config.toml
optimizer = "muon_variant"
final_lr_fraction = 0.0
seq_len = 1024
train_tokens = 1215000000
Each number is 500 + 50 x the weight over its row's rms, rounded and kept within 0 to 999. Layers, rows and columns count from 0. Numbers have three digits each. The size before them is the row's rms in percent of the matrix's.

# gate: layer 3 MLP gate, 2240x832, rms 0.0613, rows 1300-1366, columns 128-191
# up: layer 3 MLP up, 2240x832, rms 0.0652, rows 1300-1366, columns 128-191
# down: layer 3 MLP down (transposed), 2240x832, rms 0.0373, rows 1300-1365, columns 128-191
gate1300 093:563524477558506521407477583493558532427437521571436519499462501547512519415547522502578555543550405507515457520564526466517571451507591492436559506484517463620513401496484484542498486536503511
up1300 094:497487497490468432545454424420495459450560526333453529545424463541533588416491506496506504480476421504536516505533549443537437420525536497530518576497426498462499489500391567413458503533399422
down1300 094:461485484493563532508534568493459448478533487478568550501499502512520532600488513466515560485500564429506556591625540544475464518476433482448523488503525385483542475411515487463512490452470438
gate1301 098:482509515462463446508482512543550508521514521566470476566483516499528476543547527539546589561497525452516459549539430504477411572475539550401566525481542455510492550562455407479537522418428453
up1301 093:557466513585439464488518535475554536468496544587376454503528572516464494459474445551523613502490407587587394523520423526474451433453520556528456480558491488538563488464444431498484564501486464
down1301 102:445548552476498377446593451528476494583441505532530461584488415498488526414586490432442428483525568455529508429492521521537528532565529425490578462459393522513467493474496576505591486509541607
gate1302 098:537494449479508516489522483356472481529489461464418542465589551549469578435524494515501640434453513508548478609595495554516576388526452573491517554450431540523508363410495404546533536480457527
up1302 108:507442475447468463514488437578517487519534428469467441553491492464515382425441489473472500526530479499564454488439461559540486438475487534504578474603435583504440403582452430597568471519499568
down1302 103:465477493449544439528570523494433458441586527443559527571512551551402563473512523557522570532621464455521568455517530511437534544482452523550451507570437546473432451534523360461545552532560491
gate1303 104:614495528378554568467537447549536503485535445459520475466473444523410463463529447520496545465474475567477541541533545579490441496594508430528410546560493474566512480565453446552508528590603488
up1303 106:555513541450601587442440533536478471496470439586475438495483468473466477484514533551535462599543537478529488610544522554513528565481533419553439534566523501507516460558460460531576514578446485
down1303 104:586491544453504468585452510393444430496635548506530583599456556582525501513469453459416505634541597453513572494535494543493521613387544541533524520575496509368460521494520442509486521442480492
gate1304 094:539495520540543518441538490419516612488523534485456443490504453507560552462522494377500466554521535560434491519502516516537483429493477462412552577521510496536400358404480508478539523518541496
up1304 096:527604548453509529521481434514446430522568582444496509522576559562506536488526499360472588543501521513501554476469481601537491455453533382438463418497441457430587574570456524538503495504486482
down1304 095:563464508514540570472484447451583521494469561454476550522604507517475501510559527514490461493549451521488506437468520518520478438527488559476544567506504442406545502546556417457443459512495562
gate1305 095:421498519452505564550552500382553599464451493429586475484510502490452525506520499524409515551488489458542562509472449521502415522520498502514495534529435596549531486489460494552522449519522538
up1305 096:530580432491523450488433450570574545448531578595477476520483492611475527549500519497524536500468485597471601466441416484510502610465450478443447488441479507476501489606521538504475560462442450
down1305 094:478470585539484476492543572502624558464462540490691549436565583577474512471507391544485426467445512551393431480473660465457428424461456412427496502570500607473595569481506458470390515491535553
gate1306 091:553450367594427504525592480567551646436418460537502492518554493459463469489493498484563500428485496580491512471546394447494468551624410471554500436566482395554444479523461460524487494489530448
up1306 095:554504504450457445476388523458412569485523433535484529531479499487453485509462494565513445609469517496479411575475515485475557404481504531456450476489444540494520484522499524536497501480479481
down1306 096:465506426499500486437598473503548439547446433547553466490520506531541490557478460472515446417536540478440505469553438432515526567532423523427537438526527497633532412487525471520441447473486461
gate1307 076:530425497446568413553439458553416513485618480609517457494494448426435499402437596572466506446502420536537458486437502412556488521520547475531407538595484440462450556427489498542496447438520477
up1307 076:578492532549467541473514415422460522442502434520488511534570494437477455404561441452457481480548622437435446459534521499514384535422503469501633530484558588483473538456547494499583428432504516
down1307 077:507439469515446510531532534455503543545462510476482452509495506535630530572509399541450519515534422502504580404529388472434483484492418455541541497439482550497480469613455478435448554526526536
gate1308 102:508399495480509483501532475520562448474462451569593545503466452513571476527478517413419429456595466570532482470470549469513470519449487400528414498521489505466416490544467577509464473564445503
up1308 092:409401447465631482472512603499501500510528461557445492454503577433406466509573537483407508514530495505524425460534450551542504446510443611439453598488510557469441496471531438530561524527444499
down1308 099:459611535505460391506305552446551541497482497450463509430487550451523364582470504443522554462523469465534512626416515477525545504485497482527490439456573451509458479511490471471522385450515532
gate1309 090:549474498553539441495529533523553501451536500532450404458430441472534464500476502597427558413468379523389525591447520495537567461504514563450448477379435420582499488475553434564591494464513487
up1309 095:425494424535491462506486445415526476570441502490485553540518470415412514415503539536546492457483491546556541461496518525529487537476508488490528470414509505451415499562534478414559469418406473
down1309 090:556410527450490560520523515514497504450548525424557369508541559463496476497466527533493541499511466496480428518498435433519522471510450455463528473501491574529501488495476485574556445543496502
gate1310 096:538574492464480468526573459473594422491571431504434495591496542538455518458512428498478617460534496404543501519519519499461550470547494486492479545438482527526505560474445473508521507541466502
up1310 076:573525482520384460498391495531611542552496439503507486532509530508475478510574450506604569473486584462469512462525514443557482510463467396473485487455519536478493478590419435459497414451444490
down1310 088:424515474550474477360458525513459511449401533491551622489472433522492475491504620495495394492552507477477518509516439515597517500400484516504512478445555411412499474462425466416481472439410528
gate1311 098:470468543564513502510510441472428431488522448478534481425444455430423427575530574496467483497412441550467511547470473442554408465573565485478533577537491544510439533548461476551542489509531464
up1311 106:618489549502460564484608524460661437519525533547474488575531520502462507489567531512480623553468458505524572514497451433585615535367488572458485469505580520492455482470527488508432535466475509
down1311 097:524537480480454543496548541470519503605617536496515470521483531504500415469522511405486521521456552463472520585575559537541471531461512469547546405429345523532486495473454592465471458440450556
gate1312 104:450448548424460479512479367503529588496510562508477449509604517468478585469473509539539533556476484517500491519542433458531540583490456541403483526656468421503492436545572536519577406563515467
up1312 078:510522534517626466513515579525460417460459457591495545467373411505472500563538469405488441489511434530583486455382510452486468442532571407618448580434560602525458514519461593478439530458487502
down1312 094:447453586509430513467538407440469590465527556546500466405572510382503543484420502527527412549519507525480524478481504518511418626441511489455470510544461553431473497516561550522508513564534481
gate1313 086:522498528576584502563588532483489389452567515442488417512455490511641461514531563494459505477494529453619511402439532537482563522553487459500494600627522523496542448571490483535421438531486523
up1313 085:424552547434504551436479545478416459528513508481587418500522486542441623565508443418428542539493473443450523490535437493564531393533502567494487491449525438499556527411465499481566513408501468
down1313 091:592454492459542509428551465520481576533516396452504495527387546461481453505498515514510554502572530456407432482418482547512489528560467514561453528467480473554472448444485457576525458442560406
gate1314 107:519412565508464474483545463524448498379589494445505453501577483494541605479491496548460613545530468570571488384537528428431496566482473500563448477456519567495533518534531553517540538477466469
up1314 109:557425468480538476611481463466495474455566484430532532410488490518570575446415551536516443518588444398522491499459545474429478537588521529565509522499472507454540466493513514520417512506533523
down1314 104:501426460483504491510566572493526512527528557431494395393520523550535562533473500431474499415474467468528487485557598455411530570526550496563597539415483518492492481504515603448523533552508485
gate1315 109:551431557547549593545474480439424446442494412468456444564443464486528504466421497495443512531485459474399519478540429480493526466501385616412468468467378480598500471513481484491540436536457476
up1315 109:558457462520529549467547503526456474409517577509507531477529513505621594548456456452444438547536460515383443516561462485497565473440397550521558504482455508500522453508522463506560551557540454
down1315 109:470524544514450445557507472527508502513505532540558552470565536573495473439563501458553407533492565483551478520487521598492488475568492489544470392504452491469505508563503557533454520485474452
gate1316 093:532603487475507512483489515444467517435502429502484461474564536545495473532495469501536464607533409518612413505515527590465612515488490600591475455500483462479537484430494543564497584398511516
up1316 086:518471428514538470509433437484549435548452494562507458500520581531426499501504494549544432540505533495510458520432583464493515531509580436463518525500461503451549408492427496530424447490466517
down1316 095:498557508569595462516504489574558536445410496487541506511562521539576463438547554478494523477497471505543585541553575503523501376529475430527536423485410610562496572535466511565422544511526549
gate1317 097:420526514534470428511442505475479558526518494483493464538389416504438518456446375628497453465427436544494533456487462467491521426482502523510472548587511400500593478460423483576496488491414530
up1317 104:521508497516525498573498518473435528482388482505520580453499570569493540501466517526559470528459561552499504544556507526498537561455549537538490509468439502459540505464590528481464526455619572
down1317 099:563503578495487546474488622525465501471513542527465538529484527559561558601590541495440514524477549525460519557414433526442449516386558403504494557523502437496458528479474518504525557534496491
gate1318 096:513527476458561469486520512526503469428582507482491566543539488533441486577501558465523477476513488350472505494529494471493405513515568510465451577609456382461508593513583468563509550557639508
up1318 093:442501558462556470560514513550422442553453506466550440547531541535411440457552534558452538474503507439509517486543516528448419564423588542514489414606470479441514496506542516437516531578454534
down1318 089:610444377582553445486452416373478509550454495475480490511426511491541556485464512513479482538563493505587480535486523499493651466532385519550540511393512488490539488399424417477505507465550462
gate1319 097:475573417518512515421494532544415423541580508541566482510463409521554485535497513508469500571478549522536513534501457455487460547556448513587536541535482489494466462559553437566538432603436449
up1319 095:514485429454457569545482574469503458548494433563460559479439456569591507514532403444516539482517552473543446430518554477505461456513456448553482535517467390485418515568457582463569550415564490
down1319 100:448601498442443434475562503526431427441478484506524428513501355494502542555591475519475459512416480500542508570584527514447541453568423477549519447506442560489485405564473452481454506604470455
gate1320 101:486480554479454559530425554579475535458450542498496515454431415461484426454472525545495565513435425539383464538513534514469532577544536450470546460563484418522470542504490494530544561544488517
up1320 109:473471508440562527466477528481551439592543509450537529516514451530492572429486453398509428491392453482601451475405496465503410495502433526514619588569536480549442583458468532507519411538465589
down1320 096:490567521542458590508520496513538525436529494561560459407463513610509518561472493520517468589488524576505480549464594409453441539553445540497434452450473471481501478532554561519472488590446511
gate1321 101:400473523511439433462516468646566535501448608437625558493497393465530404471480440462453493564577528451574492475446503485471517454550395508612495497456517577539497556537543448475494523544484541
up1321 088:463556515479486584486507519569573493556433460558555509457473577524516499498434477542538551532442385458553487398511419452488475551478512459505567406617511478510514536428491456586544504488571504
down1321 095:527569481429513484423503395450555541640538539394478424552455478598472493514458521470457513386508484533509474593472438434533442464445483521560581484495435550491479434542525538515502485484471451
gate1322 095:504583541470552486511504490467560487549511526500484443457485588515529428484497546493460593516411422494478532496504517476471517548519528471465478436482507541455563534540470495453458545451455481
up1322 099:574469535512475515520519505556511490535549519478438531441480504658495544478422522602453496537527455503506558503529504574362470515442543407432464586553467414531569468406489561433535496498504484
down1322 103:416607526455395562460485553459476534534515495547543589446479593438531595655559545479493401550489483455510467473506594474529411469465517549496563501456489461547459505475514483629445540468443573
gate1323 095:532484552444480606447548497549496441549569550476529483379456508563467440524505529552537551440488588529500483509537493490514521533471495474411586513530429453481614524427514438553463428489632568
up1323 092:494488488563521508436521603480537519520563520526484543551381473486527429486554567563530514469483497524522545465524420510535538500525463446538562516574550488599444467607564511365421549495585504
down1323 096:509489528483408438541470486401556475513530518501492480464536535502501532457471532501467454501440481517429469487464515560427511498550525456522522506610490533518511583479483522531520541506515399
gate1324 095:550491553538513470431524516461595517470540535529463498473461475427525465548478504411543433479509459463471517535488538471446443496551426453529467477398472483507431574471508507401549417545561501
up1324 105:420489444419582416581480505549463402472553545550448428472513472526444488531482578617486519485486563475494547493539514489476511511408606525532548379422525518562489511610553427530530522500500475
down1324 100:511508554617447581547539412534526539558499445444491497470463571487468490467503435445463551561505533481442501496548396481522530532471574437584454539482491570443439463465439445532575528488463489
gate1325 104:538524470425533451466438545414531468575428568410461479517541504505538550504500541464553382496404530565509475493424536513501504474552499493616540486433506499561481520495504535572474472485467463
up1325 106:519572504439542538555563505628445477482576468504424449496570493493473510558507452527515594547587567552570541441543483537486544509450490491511560499581533590505501547426566574490627520411547573
down1325 104:496535488480536512532597487434503442516484608532410492461563620538441525574562464585440402537574488592508434515473550569493399479496502506456507507533498580513511442513540557593630475458563472
gate1326 087:512468497501552341450555492530473546460473480436519500492453571467421465500477383516537552505574529312592511440463530471488452434504493473517595525484504494534505460568497524500482473485553435
up1326 093:538552488498460457505518539641501460495514466436393593557429491431490429511473527533447428448527485588502468606534495501544454564570489530463542491515442563522414620445501527548525584451582492
down1326 092:544471454452476561549588383564436536479476533506494535536614410456472411532551563424526561541562420434455459473500532466568515441421455536500456507409452535522471550494482514494562542542484564
gate1327 091:498444453507499450521496537480499470475479555481450500470427539461612503584607413450596475454520500442568470592458447563507466453508397508434489346497477440574472473457434566483572485563499547
up1327 088:479534594525461503480514460508524419529552585523464500552448539440489532517565577409467555399395577508486479479438466365559461460505528367576399454519522500463503520527601417492511502467519449
down1327 092:499532544509515507466476492411493387417449496524470407455506608523545486540498472559547453481527439429396466538475526465533501516534409525434489567510519540463450500474529505423422573489564526
gate1328 098:449420468445550447496619476519583491489442488522520506517621556453580418525528540487582553446500509408407471524490535509526503493470437470495444570472561498427450479406468587603523486489549561
up1328 094:442495513462515422464477501477518469515467508486524489535615501625501469551436441476465501573548516477485529507477496514487562485551490425455506497474485471581469552571547394401445472439467507
down1328 107:473496432456454372392436504487490563411535512522504546432565544494490526461474463537477562528539525502593401535524469586505550554525496451529453531542493527351553556381409475409486501430496484
gate1329 084:477539560439465482557534629483519523473527551453434568461556493529525408542586564525511491520517390519504414475459558504464473464465550542485665460474453487469460618445546542483504459543428477
up1329 077:450506553418473484498495581491476472474477490481461485509494463533514409548572580525478381530475402533531511424441488459461488447463521505491512428485433582427426530469486491491478449559437488
down1329 084:483423580539500456483539469510487453539464430388496475387510509441503522472474433471525461393513528454492456509518436570466504535551484533526369547547530546484503424484462403528475517541536542
gate1330 095:542451470610580557506468483557409505543394482497447450571579486579558463409521479419506568508504540415473444490478520529572490524467558505557434406555512436445493403446478567567470518567468522
up1330 097:467512511536422567565469504465565529406542531463525523502487564402387546548429551451420565493477555552440509499515475529476453492589468449514530601418468534485397541550551488516525511448503525
down1330 093:486502446406437535457539447437376518544499479491473543516498466480514536434477577465548440444439465513426486432470597470500453508553518536492471451456479378496452492501559543527547487538412495
gate1331 105:517558422513480436581476460368412508542615490481504472470592442452499514449468523589506495518429416570521419470486443510486532496572510612420473383614491390606508535544512475529492488546530576
up1331 118:468539549567433520475573551467497422562491520565541515505463399472489624554510533467531451573525513504514487498610482584533559516483493349414481515486481553441386532432469623472486567474442452
down1331 100:551522490500465462450488516524476493417513448492521540554559506565491510504458541500436448496512422457506529526492508439532456406488500564532522504437461570485516489426479483442474438547455494
gate1332 098:482442478607467499475519611597494520512502475576551522478575477464458510538417523428568506462488520496492550518450458530488452437528491438470438505481457617425485491405493475634520528430452461
up1332 100:542517519476413509471447534569482483554515477517502502500504481537447484485496614438547595483525507521481528442420379406534565510468502556596475482547517413422491430470538580477450532399524558
down1332 103:463532493609556520443521383471453417508484447424558422437573513500524535586476453462571491485564524475497544407564553501562562550562475515437498475492499498574473574574614464528378481510520529
gate1333 119:549503545501457539545498452433547406532483507436569483438457499471513504592576471518524473510559448496478414539511551478449507489467525466486557572507565541579518581489521464488502482545617523
up1333 106:467432474616517544439504541470513507539441479494498457473609583503504555500558492495427557603521543474513540487528522486493479512489519556550501532552430572481464522420507559522564428491449432
down1333 108:507561515518560646424492458483508501494626512434540581567494540483581462500467463445529414529531557539500561564458535488461456532424510549601515569390486449515512538439479487438568439460450502
gate1334 097:490544456535474566418447465540495509444482474477447410551450491531454467520470489524528487536516478410471494496469488482548459499568484422478460481498453475525564530588436550596610564492400580
up1334 091:521491632446509510535432496482468535417478470518562473474493493496471522458519511448355487519540543533472490525576572496493567540461510478457534474539429483469453472483508429462467464405544528
down1334 098:486375530479496404520564489494481441517506430471498473513569484508518561488589466437537481462533535450484568509423487526510537489506454516471376502452535464463466526499466575458449420546538546
gate1335 078:570456434493480468441490620465486597514492487491513596514450532509527470469562529501490498555477502577554525393470411515411518480580533484521532452531534408522563461437480558464485454467457562
up1335 082:407515543427428385471502520544516578455525518486430555513551600489502511468505558527538413506452505565497460446466385411492560513486485490516580459581463466482494507558480547519495537478508480
down1335 078:460520343527508531472452445468413493489470532483511406495446478444524529506478541462495572482510469443524504542516604583463526461493584491406520554437456504470506528481494534482512448576478489
gate1336 098:567524468441497506508512459538462477427505503460447411341510492398495439519520453480477466457523531497482483496537482469559572531549548542428548532540468525528548425444451413507446485555476506
up1336 101:569453533499453535527572421544523565411497493553611545555543517436524505479559540498426498556526409487476460504451460522527535423401480459537450462561615532544489524544505463493454467474568508
down1336 098:534529642486495546538322518510482487530511471469485516460526524567465497524503453475470459509514493482499460533540422624519472521637486495523546487549504489404574491464449385478532563518461447
gate1337 116:558471463388524446479575587447406543447537491560513442528558525521491414485477489541390445506452519451461498470501526489554566389522543486518521466577493520544573527501510466488509428498567511
up1337 102:510494422472522498432571536406557457483522492517470503493410455388490565565470469504462455453517523534502497469485604563496472490533482460535540462533595455537491509548451509511460512500527532
down1337 100:386493354432369420573486519556538499513469465508442494549529432529501445495435423521528484518555431492543551517455579414474595473500479427451544555488422506579442481574477479503509576489487482
gate1338 102:516521568621529444551451488529465472511464537485528491535531553505480521462374523448510544467532491405447501505486556445463519404573471649526473532490505439537451565377563470361499506518531511
up1338 102:399513491489465518634461508519372485522560528567485441502413384489520465505481544518554554514548428493484523353507485505582477512461542472546557470448393471512400428544472459473445513446499600
down1338 097:508515502447473448513515567442489517608442423502582521418412494498514571445477486484454519467580573533556415522419528529482492515560512396431493593443494460449489494441414502499487523546470498
gate1339 090:463479491549539515484563535540489478523442543527530542480484529506439462574600442512484628523509508590491421491456549484403441481515467453586471557472497496472568420563575517405406494585479552
up1339 101:532485575488517502548571544500520496514535429525659502479543473421474472442500532422498448484530453416406489435453477456547560509494514402548517512453492471443540555523527490499494499507582451
down1339 093:551573462495476453498555424471452529502565521469459558514485599540507580526476565537432464507465553567521515574524493495475494475512502520449520440528584528556453434550479564608553498508472429
gate1340 107:548473503437540486513515571525488492517567535503594494562553516547453462457616547503581520488556473459495543435525636688427469462559546480501470515531457492525590523496534515526563446460527370
up1340 106:445508533612471472563638460486570566491531459468413516398436485436475470577402488524422493492356536478458469500476431478498492496454427480476500596480484435556425439550577571403411522523482563
down1340 100:494592484399547485379510499556469459526559414511521527546550538478574477441524437462592509500492411487563487533458643650479460467560550470439545444481537566406524507460503494510502463498514489
gate1341 091:540510500545456526528457515454588532520599512454512487541493465454504471433575536491499526471570458520531394474491507521540509527484445450467543431514449466507469449511536482563536498433483466
up1341 094:384476478454503564557483386470546473535570533438523528421560536437468548419470484590471555503501571512458530534493461469534498506479481497451504510547490470513527486545524482473587477519524455
down1341 098:464506482471515527508616549488537529412564457565467464526511455520480570545551477519527441496481467465413401613484535481385489544425534438464481532511506445565477571513512464527463409574493483
gate1342 099:447454492305478416480458459493501451505575573484443542495501533511504486395540547530438417496546449520545512462481470475503541436512512457439418484494555471496483546467480503547537447466526552
up1342 101:419440486511483429594421420529509426431505484556497572528538440482416471488526547520410409536471417486607508507483408485500521563548595574605548558461447508518517560554557576514521489431515375
down1342 101:494446539499477575474451584565542513537448510531440475486425487503416434518511479463531599457411492475454558417498615422428464455554465510371431478523451506516377565439543489474481559467529527
gate1343 096:523511611466538387516531451517538575405548508495459473519455552586547465452539519470438576464474479485458467507494512507564357407507507522459559460460568487485372430525588443523488480467519503
up1343 093:491438446509496485548540562472468484597520487504576603435520492436511476512556553534462488542597564607491478532477539559469555569528507524506429527528531606410524580505514600598470514484518538
down1343 101:629508490542510549480514483426531481460521489411537427486513474503501460555617495562477441565523479575491517511490482491577535465422455510513596526526489554540515524448541484551604566546464532
gate1344 108:470600442507446435445519452559622543461526459533486512461448444478463512514530616482540503448526436653589507495537533498532516484604506528520558451526505490584445453554496561397524567453542553
up1344 116:431541556585419483405496589509494592442517538512526543577463467471533550548602442539580595436556486541594597461433530549504589552492534503461525451482550474531406486569447489434433541509524599
down1344 119:518565444503532433451561453477510546460501438553533465474537532499546571457520547515522519455428465446522473412602542445552593478528492549505553410421460479532496605426380540355436490463510549
gate1345 099:460454447500436502439458485468457457477529517522475479448506574497466473430424494476439564515470407440393453557554425512463445502561504474482456461502476481468524439598500470575530534454450458
up1345 110:488508544494499511485514471551433620575501490488471552448525446455456465447458559612432521493406551526594463543496612504586431589538508541526567518447486499493450498536442476592592501465432524
down1345 102:457495542579457560557494510465571527458480441493455561515502439534442488572427479555590572490536627576574478518477477468543527535543441501515572576581568478499575507428456476525438517401515539
gate1346 107:388472467491495595471480472429464576499443545503423512433521384564561448536441426523409509400443505510436461509482474483397536582454475492498469493510509436564432452517492451492619512534544487
up1346 101:480417497548511427420458489550495459446500472571523477462478492517447509446437476484587395574484525547516551454476467438514535470450456472519433549568472542486538600460559438548511499529436513
down1346 097:472479476445518545526577445524492437503447452456528466537619539464487547514504590529463425477497533467593422468405511424445524488500511453461453530564445486432608501524617482497533471422567450
gate1347 105:533448463554425510554488447454496456509494488514478444457429481486647525426503528545538578518511509451502492516515521512549555601505457495429562618520525465465435408457491429462314456538538587
up1347 103:506551490497480458546530464554467526386455577464433582461446511502572540540500493511587453475504482528515492497566619464521529521539499565531592542491563472524432527501504525394501362577432485
down1347 101:515451468525416608512569442473482437484534495472378432457439512502559619518584487511375572551467523327425501560399425577481501555546480427469487521516458475489487552424522451464470521488642583
gate1348 093:532389476378475555482431493450564423488452481538537497524509412485589522409518566516557502502501443538477459531552571515492416540531441505508464403500468433524540590440557475476518529486453482
up1348 101:417552503547450371446500508538440596554535475503510512480483519588497460534496490456464492512384504479395421526466487538524582468577496501538536558521583582509443489526566519492488413607536459
down1348 094:516418447500493576488439472409509504479557476505503531530531460483483550422433630559552458491476461517461479502557545484489481458442500567523484451587411472460611616559481445519431506537492517
gate1349 101:459544514540471591437413474587520506431528581510496474455522472510472436537456553495440497467528439529472528483413429410504507478640424499560504445540540504520428551465588502487495449513439426
up1349 099:452589491504517463580531502532517486474542571540512497482452435401581505517514501506500533432499461362541506532534530566490595558487374513391469428514539515461488448429430556440501535560532411
down1349 103:499475449434500417510464466429528491548518502541524389404364439454523509490432509421579441531459589536471436557503523570455606491535504528583502536497480550490565530479439535563473422495589459
gate1350 104:459467493578486470538532454570540467490499507488503553462441382422485496515495546550434489527599531420403529554535417508490492467570505543450584501479448515447459519580507478477540513489548580
up1350 101:458582560396506497444475587464490458497509471452551590470512448471530514475560443545463566471424464431507480500446507496541480525437504443516466542479514535476493561541472556527446516501410496
down1350 092:446495518514515442563537471544536486457486537493509537486459384459471461450538573507465462534552430492467472496582485584592450466581516459516577554512452523419513515515445477497514499445431504
gate1351 096:446559586433535625468380484495478501424401464495533544428511398565484462505519490459423457488525509447492543534517527545470471558554466447508542521520437530484492466417565487506505429534522518
up1351 091:385473470472506515479474446464436515490541540511515489571481491553438484484476493486458508569486465465540417531475527498531515503443520485529529516472511507517527482556466513355490539306562526
down1351 091:486567532430533486549494388525483442477477464414493571512520477464547468478553556495455527553410548487595537512460437512512458565614552474531502495466440499568442579362524487589503449594533504
gate1352 090:498424477600482437555411433508468445463547538511447498537466387490484516564535570521541533431488546424448509495480584544494487518468566607608544379469516475445475521496521578446446493546623449
up1352 090:474413455549486483527450556503524450549459449492408458527523351521552567523488510545569531519455563348453462473514552465616559474453501478510525469492498543494514558590411487497553503488510502
down1352 089:493542507555532472478517463451509503555565503396497519474536535503447548538500553562436474511488435470505488482434473528539550528605394512574514557413509506413531517458498512500461494487525583
gate1353 099:480475505438489507450436480515415531474546539481518459560496545450456476571367510534572474459423463538496552492497471503527561493503489459461500413464448507601472546484372480523437379573485518
up1353 091:502519529526497540502482525426365533572494449473534473482428438557499542585483550524516407503528555524617541508447502552559505505568541443429523585535508502533487599412537426526537415522453547
down1353 098:498487500501526448456574546476513443427445448502519504436460552496478456484430529467371494506480560448387627520539592431525550527533436500490492616568480495474432550485560485499483517477498519
gate1354 104:440522503501541532464532447503535549566640483505513509422513442579412397509573565465412509457448383510584577489496444584554459463453506472613460576481538502451496476589592501525475424524464520
up1354 117:498472478545474553524447519477491440493517506452567426515524496485470566488464543535517490434510571504514415548437493516459466520564537489545438501502417534407635497429535478515551501495510497
down1354 100:442546460506559427435494513550540539564497498570554479487436451517470470452537529504510508524523501539487449430573550500469427528501452589509505478519511479620504474522367510480527488466451499
gate1355 099:460557471467476461480554534425527548471520565540577511580505451532496544437567452483509542498522474538477511468453538557457506430646522499461539462519582473490389505537526554562426506546485560
up1355 108:513574465586463564432554549492518464416550506584455473629534524488484465501471484408468539446571548516427428529513518565547464468510569475554518530458483555562363464571462513482451577440531513
down1355 097:454513423480531599540512513552533527395454501515570439503420443515398520556526587516451512529453463521566545553492498534482510545602478602472497427535555527406494415490537408477442482592433471
gate1356 103:449493532467452511466470471486382500500465406575520402452531545457438452489513467451457503530498494519503506533514512528437615517598515510523509481512543513443606558394521491463501479483467603
up1356 095:546533479452448495532415496461401447543499443559529459508439525492465436466502548479422503593521466440512429524563446532503557489526518457456470521439587501462520482471610452468512505595548545
down1356 095:545459561463425462577516447487561511452550524540537503483498429551577503529528543512386498487446477525479601603480518493555488478442550575508521493518477491511332515576453465585382397490471492
gate1357 094:454538558586426467558495594491574447579545589513447506493456523484411468568486485517417550447560465453509557482500616515495519432501531495506496555540559536611492524482513533531512515571526438
up1357 104:484415569538511495484480456548572565539503534463541533565464515442476576557547421555520554481513494529504597563497556413435556487495497505486509456504600482425546550497430498379368510584567501
down1357 098:485483419385465445578531428445491499471487543593456511574579471446577448494382471441490479491532470580549543520551487556529438463537396518565527546459542510631606458631533558491609490449545486
gate1358 095:449555533461544491472493535432447475515493503539600433526528401505511520524510524558529610513487557481573509441482533516522511473488492504468460453541563475503536469537510412468550522531464555
up1358 090:399463481536535473490541462551530437505488512499503459433519651463485431471434528403585478575435496467439511505442470458402524403511455512472451489536518608521478461441513585469527544542564498
down1358 093:496590515464457543498486554479504390501584569440507411516556558465507466516474499586526462494534538527559543557534436509539492514554497535472470619465496470454518443534395513463506436490487454
gate1359 096:517538598551508549551432555597481417629544521508469563571498581452457514530559479401509481479531476580603550553446405388500593411513529426478501458651465501465434544568536444503484414416529442
up1359 098:516427473565496482516473456428454576397478442550566484479449402520424566554438479457512474520427502482474497446488570560447496529576518497569417469427536506561529478566512521484524493442593470
down1359 114:428458427452455575523405468489542530492470553464544513462456465492492523562398505550489446462542543551502547582433405564523557452574567526566493523503511591519515482459519524460438519482432521
gate1360 104:537517511486554545485515517481520507500631486481522450538465493532502480514506474550553481482553554502578540595528512555414480520466489548505458548443585477495435533433565517408532505570451434
up1360 107:528540492591508439478517470507455516421481542552515453480608489499404513485507520536542435533581482518514544652540537502435541497513544482514472581429474494400404504459502483501473376493504532
down1360 134:560524461485550459466520494474402503511602568444444496472593442453555513517527539524408494448546517542484558551486506591471444427494436558457507491502502519525399559485511515482456527503430526
gate1361 102:370503528519561464496460427453419490516495502503448518576424486564552443456582563578501488428436421466467447348465493443536474518459478512495543562532501541569537473540595515515470434596543582
up1361 100:545454420495503403584492392580597486470604471502427479464541486483487492594444500534488397519439472487524451430400421537549552516457529547542573543459464509432487508522435510483523583419468448
down1361 098:438530549563537519415477557439403484594397532563516419497490551538464403541467517504440589459386393445559529448485534507467562487446477578481417462493543393536589432531503482583462481545423484
gate1362 107:471504509512444572472527491513513490450631426462492550497631514525459482457469466424454519554558535555489454532557490435445496495508425597432548537537356583603583568546444459474530441449521544
up1362 100:491556452487456544514586534527521531443525404534528560442565606614486436475631459544522519485455555492433433462473427570479525605508523472472570594472499470399523413533558526467560479470423540
down1362 094:496500486482523499507472459511531565521503459474542525600461488473521431514545556528551443450522442530475520482400590488523543544472505431466584530459560504486555449455508474495374479549531495
gate1363 088:499561530475542475570453595546561495426478550492553552538525489395482502565455411385527488576452450557483457568509461483481504521565502496511493505498498404385477539531485512519509590585502565
up1363 094:514508544461549432481472444470494561514415537521450512447345477512498573479445522501496516579583522553520481480495502481433486543541506501539542511570483489472543379522540450469505478612457488
down1363 085:552490490527514574486556462593430508469535492485614518527613524531548478547596453499533554461527409541451437557599472443492532438503487494477533558442456577492476501501520566470541522488486345
gate1364 110:586467537526558549487530497532478579489468533441526473495545520553445483520611390407469514489534644548499481494538480497471547476475445537574532572501545460530587475486534497494558466597467601
up1364 113:442439477584498551562448491479505478534508521470507565439546518538503607462473560539567519543576528530475471479489437535530490458439399475476545500425500562469542567463493454573511533503489469
down1364 099:551552435520532470459512550524495584407502441503514380501520520526532404429549472461535481434497444475544482440521474590513537510460490551530490576470481485488570423574517536529515442532409520
gate1365 101:530495446416418502529495473519531558556465541582486515513405536551463513452480542458536431496576602496567431509526478491564558434559570469458492442522496484489470518471450539476466492401554501
up1365 104:528612506479468512466523515502539465540516485472494435520501508482489584498380462528433498482413470635440529497495495570457428540459443506406463460517469498555467539630545484538485526500462522
down1365 105:543468488499529519445509496548439441541523435614472454544452554482494564524521517380506447441553566461518507524523461521479510428509530483559566615476532585535469594485425464350347502497571450
gate1366 095:515483503535500491519521477495401464460474506610501499471508489520493479402579520480454432428569479423481461555498537569460546487473479436404596522493496462518497474441510508502521405437456488
up1366 098:461540437500510538474450413482532486469551566516578463433524528448507524528417438508502516466450454540488521478522427548440512569540599516497579567512483453449500557456450452526487564513518517